{
  "n_layer": 14,
  "n_kv_head": 6,
  "head_dim": 32,
  "d_mlp": 768,
  "vocab_size": 4096,
  "activation": "tanh_gelu",
  "norm_place": "pre",
  "positions": "learned",
  "parallel_block": false,
  "init": "normal",
  "lr_mult_up": 1.08,
  "lr_head": 0.00447,
  "seq_len": 256,
  "train_tokens": 129200000
}
Each number is 128 + 32 x the weight over its row's rms, rounded and kept within 0 to 255. Layers, rows and columns count from 0. Numbers have three digits each. The size before them is the row's rms in percent of the matrix's.

# down: layer 3 MLP down (transposed), 768x192, rms 0.0543, rows 627-640, columns 0-95
# up: layer 3 MLP up, 768x192, rms 0.129, rows 628-641, columns 0-95
down627 107:168192119120110136142163109161060138135099085178122111089159071166101167138149203180117133148094110069108105141146124164082115194079129175123126126129157160130157139173143187175099138132176110147104099149147070086170179189152147146108142190111182114038093110153119177076119119128112131122
up628 098:115116115150135132159139170107141119093185208076059191170141117204095160148094110138069144131083184111171123116101106100123104102089141128092113150123140134121131119071173197105129116130145154156134101086152170117105089147134107078115130099172158164108101165140057152089183164111143133095
down628 092:134178124108147104083145112108116121158112110214142111100163109098145156108156119129136098143141128054077255140130079118085114124114108092084123141173165088177113156134105090139090126140136125141097102171059071098129166079121072117143166154115094137178129053099107120181130111141130130133
up629 096:166109103129095144090137150137120157127158100167121143110094110124168148132158165138095146166101140124162127093153169170068107145108095067082128064144153116186100119163074133129148084140097161137107125136095149117160042110133122106108097118100133087119117110178177088122094146183115153147
down629 084:042117161142144137136105139145133126147131119165160142108095132089151146153126117087105183134147175091079138174160151126159134109077151085096105136088177202132149139139090110088093078139151120151086109075151081148148119082153170130144096145122190153199179119147116136037131143098119148133
up630 105:122084154154063096084080112120112140130065150089072115152129171173159192188210142116098161129122175139146142127133141098169142172184187101164131145174064123176106172073169149135139134111101059117066094123110155103138151124108099125172117137109103160118130175100057142173078126180098120146
down630 107:103107080132120113107063138131117179092113065157120121086115128168122146124142114078103164142130087149101148120133165146125091136182204146165084093139180136067088089162088198191132085144132108107145106129094094185160128158144089127169162127151098137156187119188162154109159171151106133107
up631 096:067145095116179139135119152162132161106159128091124201079160126203085193145118112129151121141102167127172165157108048142124096118136127079078137134119121169092097106149103071143106197130165159162109130125154177133115105127104159118174157057075136126085110161180103162145096110150079136097
down631 106:138128099087177089085100098132138190053149140162105122132087129075204108097092127085171117152174084163079077134126134129134125107157126119154154124149185184169143143131146181081121168091090105097157058113179158082166144115183122137145107127111100190170099173128121118141083139113119117148
up632 104:135125111202157076153027097113158114105142167081076168081113094109071131186152137104154160135129110079088159110182060088136127099113115064116149186104119166124108061028081116124195112141115156120105144162131167123124110121096120135085085161110140122148203100120114142166162125118214118139
down632 101:148126108112052178081129120124064161114102143162172090074113126130145118081150203100084090140188167114149125140127138128059193166087116114101094185172077113133128112121106137101100128089157153180144078147158141117135204106111162144110076115172132155158144146132116059116138139165062086150
up633 095:047097130096152157139131089178123134104052172114108171103125142130131112183173089109148141157147120100089132156129135095161121067148099164164075139099105154120137155161123098170184168135101101117109169076110123156188103098123139088127176176129124159183112186080094093194185135161156134119
down633 101:102091098154148151182099080142100063174190162096171200124157088139114175110119172149111128178123096108129104133106093115190108113144089170109128128090116088108159166109155110116186161107154131162101200181158113068174133116123116060134188136135110079142185121140097094129119158066135107108
up634 099:136153140111156140113071190098068092122162115107098219137092145113122200124083112204110164165100138150134110084077179069127126099131130180161145119147160144086129123090102126174161100119128128138189127162152095128081158086118136140124123122053081137097123152127081114098096130130132090140
down634 105:079101162115121121148081099084125133086143171175135101112142092133151057121166155193143142132123101121173126157132065117131104075057139152120118114128119159127117131140130138115095111101130143119145162126100080113162091158121149054157165133166181178118139127097123116216156136135155114161
up635 098:133114037147111089132116132121160064187117159121177131121110081134076172154098109170188103117040114186092184140112108181127105137158090114150123175150143107121129082143132128104164132141135135151098124131107134137105075047196149172125112108100116124116107128116138172152123132142160106140
down635 100:136129173064194147171062151133148092099134141129135103071128204111086127141090131071082103166044139105122128138166166114103145161150107152118124111163137143154159079105059098156115068117134165180152131131133093090149082104138075144148106081115108134077181182080173175135134139167154088087
up636 103:179145179191094088161126097175103116157066127133123151099026136113113169099155100134150142122084133142124140131140209185124132135117106142167104142032116198170102100083113144104107106142148143219141140165103085130127166107102108098113117112164178133086085095075097145147066095141172158169
down636 102:121119123126088133109135117160111097182135136155156146126140132150087103174221114112169210100069112155087134099104196155139118083142157100130172180120134126111129107124106139172129164123087123102154156100150061087078169192151079136086098131145127090133119093072137097187125106123113131147
up637 091:191139151061067132093088141122112126150166138072129174087118166159115153101162151102155181126116126137109107080163226065181146096123154091136117157144158120156119102089110159163066119144148069094058147167145167188145108062138154039149142157129062087135149189124100159148111092144112113090
down637 101:098176133127127138142115157190139165186152153096180117123153078191130119172153116104153153131108104087090095119120175101163168106098167088164081117157174121169102105096144110156104056186098063156106142144152079069146076109076093109109097130110136129146136084175159137134088153102139103138
up638 092:098100145128086164185133112113150137108115075103200156113132164158159095154117155149140100121091145077126158076117148120101138168141146128096097150121114099107152146100090107134123114138137116109167137142159159122092142168095122166137124124157120106135106124201134137087131138163105177169
down638 084:102110135079144120103070129090124117158166098210123118098094141099145117128102094153115120095143121115154103093128087177133106076195129067154140153085110155156095120162202170076134144094146113164109148144131076132174124145192138094135137109104136147174134132130095119145086099149131140143
up639 103:126120117111163148118083097123154174155077139146076140160120103173069073143123162076097196116126192126123147152127088146109092193137110143144089105112054152128170170123112121182197163133148191147147112093147190156122114165160116128153079108154151114121072131172141085097159124162165149110
down639 099:145089153097156081050154075120128143181159164114062096144099141164053146093098176093141117135177174106092075056115066140090103142118077150078099096183181099102150112071158091142135121130132151143100121124160160082151093142129150038130103154165123182141154153130112163116112107160190094128
up640 115:104181116088147098101156156180141113180139137106112139124072126129146111105177155111133128109108135095115172174162169087128080109116163124124144124156060103095117138149054121137137102092115120140183159067085197163086115115108155109081116120076127138183131086139123144108105117113125079107
down640 111:108100131128167171146094125168130105206109073119120092129147112097132108150173114116118122113145145126131112132090222115067139117142074123123132156121124097146132148089130081147114129115125090195159131160114158180125132066152167157082109088112170101136130076197194108139182178132134102134
up641 100:135163150147152109093127120099101037095113119163141107115136166119109112138102134115101102136099110124169104160079146145119122140127120116134135105128145126066202123140138130057144094153152137127153130071087086092146139098118168138092145161070103199146125131116094111105111108156084103154